Weights of a small transformer language model: width 96.
Each number is 128 + 32 x the weight over its row's rms, rounded and kept within 0 to 255. Layers, rows and columns count from 0. The size above them is the row's rms in percent of the matrix's.

# layer 5 MLP up, 384x96, rms 0.242, rows 223-255, columns 0-95
size [ 95 117 119 101 101 109  66 109 106 116 100 105 101  93  96 100  67  99 113 105  95 119  96  69 105 103 103 105  89 112 108 118 112]
[[ 89  77 138 103 110  70 153 163 132 102  70 175 100 118 107 140 111 118 172 160  95 119 133 128 123 155  75 114 137 124 136 131  72 145 122 123 100  97 147 141 209  79 171 206 121 117  94 123 179 166  82 152 111 149  91 139 108 145  80 127  75 132 137  89 163 134 101 147 170  75 105 143 114 148 110  93 136 108 199 104 114 150 152 117 178 141 150 126  84 129  83 163  95  98  80 165]
 [133  98 139  85 160 107 113 126  80  83 110 112 154 108 125 179  57 148  88 125 154  81  77  88 176  94 114 191 138 139 131 167 124 107 123 156 110 153 176 106 140 148 163  87 155  70  83 166 182 118 135 146 186 123 111 108  97 160 139 123 104 123  83 171 108 144 118  99 140 110 147 176  95 139 102 164 130 126 187  85 110 134 150 113 113 105 152 130 150 119 144 193  92  75 200  90]
 [136 193 109 178 170  74 178  84 137 149 148 141 142 128  97 137 150 119  39 120 142 111 114 131 200 142 110 154  63 118 105 184  96 134  97 152 107 157  95 116 168 142 172 134 126 136 176  90 156 150  96 104 119 136  80  90 139 157  94 146 125 214 143 151 103  61  75 117 140 104 130 131 126 102  84  80 133 139 133 118  88 126  91 139 144 167 101 167 127 109 155 124  93  88 157 135]
 [124 190  43 154 105 167  87 133 125 165  86  88  80 114 136 128 152 135 110 154 138  83  92 127 139 187 158 187 126 115 137 150 145 144 122 125 129 146 135 190 198  97 116 102 167 120 201 115 120 163  83 135 138 128 143 102 168 104  89 113 111 131 114 141 136 138 157  64 133 118 160 140  90 106  84 129 120 161 117 140 120 131 173  82  83 182  96 137 124  57  98 155  87  72 130 158]
 [123 195 149 147 124 142 153 172 165 152 138 155  98 116 135 187 146 145  85 113  93 165 142 104 145  79 122 113 104  84 145  99 117 156  91 127 148 103  35 120 124 111 140 110  96 102 158 188 100 133 129 142 110 113 165  79 131 150 171  83 117 129 146  82 154 130 101 101  39  71  85 102 137 125  82 136 135 172  67 124 111 139 128  81 172 181 159 148 139 128 171 178 103 125 165 120]
 [116 175 159 102 158  87 164  95 102 159 118 150  74 113 116 179 125 169 169  97 174 126  75 142 134  68  89 142  77 121 106 128 135 118 120 172 156 148 188 164 158 195 175 130 115 136  92 153 112 122 151 157  79 134  40 155  88 125 149 135  75 186 139 118 172 104 155 137 142 112  73 103 118 148 173  70 122 126 119  88 128 133 109 115 123 188 105 157 117 113 112 149 118 141 103  90]
 [171 169 111 156 111  79 136 151 184 120 101 130 113 146 118 144 147  77 162 112 151 152 144 113 180 162 126 132 104 189  90 115 120  77 147 143 114 168  79  63 139 147 148 186 166 183  74 126 133 154 135 105 156 118 140 133 140 119  77 159 202 153 147 127 118 126 176 131 140 142 106 104 131 155  68 147 113  88 193 149 177 128 144 211 155  72 106 136 125 135 109 187 121 108 140 109]
 [ 89 134 128  97 142  40  98 135 106 195 159 104 110 147 103 156 180  65 109 159 175 123  89 134 125 104 127 136  95  72 165 157 173 162 120  92 117 137 111 100 163 175 167 142 112 116 156  94 142  97  81 144 132 133 116 146 141 132 159 120 176 191  91 134 179 177 108  75 117  89 161 107  76 146 136 146 110 129 124 174 122 106 143 108 115 130  94 129 181 146 161 167  71 121  93  72]
 [120  66  72 125 128 120  99 186 153 148 169 107  90 113 100 125 143 115 151 110  83 111  84 165 144 120  93 112 132 131 133 145 107 151 144 130  82 111 154 131 165  98  75 162  69 113 110 140 130 164 176 195 111 131 166 118 120  88  97 129 191  83 149 116 128  90 127 135  88 134 209 168 106 120 158  72 126 109 180 191 132 136 195 112 110 143 155 120  45 127 148 105 161 101 127 134]
 [139 143  94  90 190  89  97 125 143 134 166 110 154 137  89  78  86  66 103  89 110 117 121 104  86 116 145 105 209 174  76 167 140 144 135 172 139  95 138 105 116  98 106 178 125 151 158 110 127 137  92  69 137  94 113  91 178 125 181 105 122 157 214 147 139 138 159  79 156 106 115  82 104 192 110  65 138  93 136 120 101 158 153 100 137 138 158 152 147 115 138 115 135 101 163 155]
 [142 150 122 107 208  70 102  41 124  86 120 112 146 129 158 194 130 130 107 168 124 153 102  98  62 109 123 115 171  86 142  90 112 164 129 166 150 157 150 122 161 143 122 123 158 141  89 151 153 156 183 131 161 119  76 152 147 124 110 122  76 102 121  93 119 127  89 109 116  87 121 144 158 128 136  79 111  89 134  72 175 142 140  74 210 176 147 127  92 170 145 148 134  83 143 140]
 [144 117 111 153 102  83 144 185 155 189  87 164 148 145 123  98 132 114  90 152 164 154  87 148 149 138 134 141 160 135  85 103 111 160 163  96 150 117  94 135  81  74 126 146  49 155 135 200 177 144 146 110 147  95 105 139 100  93 105 187 113 142 175 107  92 116 169 115 108 128 127 171  71 148  93 105 132 174 118 101 145 165 166 126 115 168  80  41  93  96 112 123 163 114 125 165]
 [180 123 143 153 108 124  96 164 160 156 119 139 120 113 118 160 127 128 157  62 120 170  90  41  94 133 114 101 152 112 160  84 163 103  90 191 113  99 117 141 139 112 108 102 131 152 173  87 156 149  53 140 110 170 197 165 107 101 104 119 166 160 126  90 107 160 117 184 107  90 105  95 116 148  87 104  95 143 136 105 130 160 102 138  79 106 143 150  87 151 112 105 182 163 175 190]
 [125 155 123  63 130 178 123 104 102 104 161 127  96 108 118  43 151 131 113  76 122 155 140 114 132 120 118 153 132 158 108 100 163 104 117  90  77 135  73 123 160 133 111 133 115 152 125 141  66 114 103 129 188 165 161  82  96 206 159 191 162 138 181 164 140 163 139  86 160 129 142 166  81 146 105 125 137  65 151 118  92 158 116 115  93 117 170  67 116 137 101 192 167 113 138 116]
 [146 169 133  94 135  78 137 107 126 122 130 157 117 159 159 152 120 130 135 150 157  48  82 120 167 126 155 154 138 138  73 162 152 162 133 168 140 131 145 126 163 107 123 152 127  72 159 105  74 113  56 103  98 161 155 127 177 165 122 130 163 194 118 165 153 144 126  72 135 104  82 119 127 101 140 104 148  84 120 125  82 181 103 120 119 221 123 163 129  91 134 205  84 116 137  84]
 [107 146 126 127 149 123  90 142 117 200 125 114 119  73 132 151  87  91 157 153 109 135  68 103 134 103 141 144 114 163 171  96 180 153  98 116 152 131  82  89 126 131 152 141 115 180 211 152 145 135 178 102 165  95 172 114  95 131 158 133 144  77 155 120 212  74 118 141 158 170 130 168 102  73 135  94  95 105  94 123 143 102 144 110 158  99 148  89 129  95 128 174 152  74 168 180]
 [129 131  81  80 116  43 136 112 132 119 174 142  98 159 122 127 111 134 102 144  58 192 113 113  98 101  93 119 158  72 108  99 171  68 123 176  99 136 151 128 119 139 123  97  82 157 168  89 136 125 163 107 141 194 107 152  64 154 122 137 147 185 101 109 142 165 191 166  98  94 181 139  76 102 123 116 127 166 142 137  78 162 116  90 136 143 118 171 188 143 141 125 155 130 136 136]
 [197 148 182 124 218 116 124 143 102 184 123 150  91  95 109 155 141 130 117  80  88 112 150 134 136 153 134 128 183 153 169 169 104 128 160 141  91 134 107 149 156 119 159 164 167 137  82 142 173 167  58  84 168 170  89 135 130 149  85  66 109 132 153  80 171  68  92 138 142  84 113 131 125 129 160 125 128 132 166 123  60 106 165 129 121 151  86 156 162 123 129 122 121 107  83 126]
 [150 128 146 115 154 141 176 106 120 239 141 163  73 136 134 116 122 171 165 133 106 149 130 195 130  98  92 167 142 122 100  95 174 153 130 114 209 119  93 136 158  99 108  71 145 135 106 119  92 147 103 111  78 141 106 137 158 101 106 147  68 123 110  93 171 141 143 106 106  78  94 113  83 132 128 137 106 129 132  86 121 101 127 110 182 140 102  95 181 154 143 179 180  91 188 141]
 [117  53 116 126 145  62 165 138 125  94 145 147 121 139  88 147  83 152 145 188 115 122 176  72  69 160 130 161 150 124 108 128 139 126 138 117 118 160 148 149 136  85 129 110 141  84 180  98  78 155 131 115 153 142  55 100  89 131 148 124 166 150 126 158 103 192 162 107 117  87 109 132 120 121 134 137 112 112 131 110  69  50 165  72 167 136 152 134  53 140 151  65 156 102 127 154]
 [ 75 120 113 135  66 141 154 136 120 174  86  56 120 124 136  99 112 107 118 142 100 126  92 132 140 189 116  77 135 132 155 110 113 153 156 157 107 115 229 132  85  64 127  52 179 122 109 195 141 167 115 109 148 109  95  94 125  85 170 106 101 139 114  85  74 144 142 112  67 157 168 143 161 159  69 137 123 104 122 129 111 175 157 107  93 111 125 136 141 140 110 134 125  89 153 149]
 [195 128  75  98 108 126 105  20 128  99 119  94  86 152 108 153 108 130 130  90 129 162 120 150  91  89 116 176 126 142 133 137 151 160  80 154 147  98  99  92 148 100 194 151  85 127  62 143 174 169 105 140 123 163  92 167  88 154  96 144 140 120 122 145 143 161 125 161  68 105 128 147 137 135 143 171  81 165 175 134  91  83 125 152 125 109 107 127 155  84  72 165 139 104 171 109]
 [143  97 121 181 177 146 166 164 147 136 142  95 105 110 146 117  81  68 141 156  69 124 114 107 123 107 159 161  71 140  81 107 145 186 145 132 120 163 126 113 124  89 143 175 160  82  88 136 131  72 133 143 158 118 124 158 117 119 172 163 119 147 179 158 184  90 127  94 166 134 131 113 105 132  53 140 178 161  92  95  55 117 129  67 109 137  86 155 161 152 154 189 113 138 133  99]
 [151 149 134 107 107 101 141 107  99 150 193  56 108 145  76 156 127  99 120 141 149 160 169 159 111 112 120  92 139 180  96  67 190 151 110 146 138 127 148 131 124 107 115  84 118 102 142 159 145 129 117 171 133 182 107 149 174  98  95  90  82 135 158 124 132 134 107 153 106 175 166  55  86 109 104 182 142 136  87 219 143  77 160 136 153 147 102 173 142  77 124 120 140  94  78 116]
 [178 153 121 127 112 121 171 122  95 119  96 122  97  81  86 123 140 132 184 159  61 166  72 104 122 175  89  65  95 151 132  84 114 148  99 179 145  82 132 163 107  88  71  47 133 121 133 175 120 176 166 158 148 144 119  93 121 198 185 129 136 146 167  94 136 133 144 118 137 158 127 168 154 155 169 129 171 171 136 135 118 144  99 149 134 124 137 133 108 164 152 144  95 157  87  72]
 [ 64 152 156  90 155  96 117  50 104 205 127 160 149 128 169 176  82 157 100 140  74 114 162 103 129  73 177 127  71 142  77 159 139 145  94 173 142 123 171 150 156 163 135 114 174 162  85 115 110 135 109  95 101 125 146 110 113 129  78 115  87 136 127 113 144 134 103 139 164 112 117 157 155 176 142 118 121 111 198  95 100  91  94 129 108  95 152 138 156 100 102 186  65 120 128 139]
 [150 167 126 123 152 131  65 149 109 173 122 108  95 168 117 158 184  60 167 140  75 161  99 186 103 128  94 133 166 150 105 164 116 141 129 109 179 102  86  95 145 121  64 143  91 155 109 102 185 147  73 145  94 124 173 107 139 121 134 131  87 124 161 184  72 155 146 155 148 104 138 156 136 147 134 112 142 134 122 133  27 133 143 132 133  82 146 142 117 157  97 155  83  68 138 162]
 [161 184  87 113 131 112  99 146  99 145 138  73 118 136 113 179 131 168 134 174 223  83 113 115 151 133  93  80 113 150 107 200 131 138 136 136  53 156 168 102 142 143  92 107 126 186 135 163 130 145 167 130 105 164 109 114 143 137 156 136  78 149 134 169 156 162 116  98  83  78 189 153 198 170 142 116 160 154 138 140 111 148 117 104 107 139 154 112 186 140 112 104 123 115 191 122]
 [ 93 150 153 171 105 122 183 207 169 158 101 127 121 120 113 102  99 108 117 190 147 137 131 115 125 113 151 136 140 107 109 109 168 180 150 175 157 117  58 163 121  97 108  81 161 151 132  92 155 131 138 142 148 108 124  53 148 152 161 154 149 110 148  98 145 141 151 138 124 148 124 134 204 177 114 111  42 159 126  75 130 165 121 126  82 169 127 189 107 128 123  91  59  82 115 129]
 [ 94 112 112 113 153 150 118 120 146 163 111 133 128 111  78 134 149 141 157  92 117 145 112 140  88 126 142 182  59 164 147 208  93 150  90 125 131  98 198 136 134 104 154 204 111  45 125 169  71 121 115 128  78 101  78 135 162  85 134 132 124 183 172  99 143 113 108 186 154 146 142  89 111 150 124 119 180  89 168 159  92 103 119 133 137 121 138 175 140 102 112 174 103 173 165 130]
 [111 115  81 155 148 178 135 154 144 160 156 129 110 147 136 144 153 143 128 159 177 117  36 125 186 159 158 167 106 129 116 158 109 141 146 155 125 102 103 110 128 156 131 162 118 161 126 111 113 152  91 126  90 162 104 145  41 153 129 120 163 176  90  67 148 144  99 118  29 129 119 170 155 124 129 159 160  97 109 143  57  72 116 175 137 165 144 116 142 149  70 144 167 113 140  85]
 [164 117  99 140 174  78 129 126 142 128 143  65 153 115 122 124  98 147 132 153  95 126 147  98 164 103 137 105 103 138  77 164 175 164 133 136 129 117 137  82 129 118 110 106  64 115  97 130  80 107 125  74 191 182  80 155 131 140 130 201 103 115 129 147 114 153 150 137  76  72 154 148 135 151 190 172 156 141 100 105 134 183 147  45 103 126 107 117 198 168 140 140  81  84 120 155]
 [131 167 120 107 158 124 113 139 153 141 112 174 110 137 155  95 146 159 143 152 152 168 101 183 105 162 151 127  97 183  98 191 127 155 114 159 120 122  74 141  85 111 120 151 155 150  90 181 140 167 146 152 121 165  73 127 109  92 134  56 138 100 189  70 154 112 110  52  60  82 136 169 130 116 142 140 123 157 119 131 124 167 181  73  64  87 107 147 136 126  95 141 112 169 142  95]]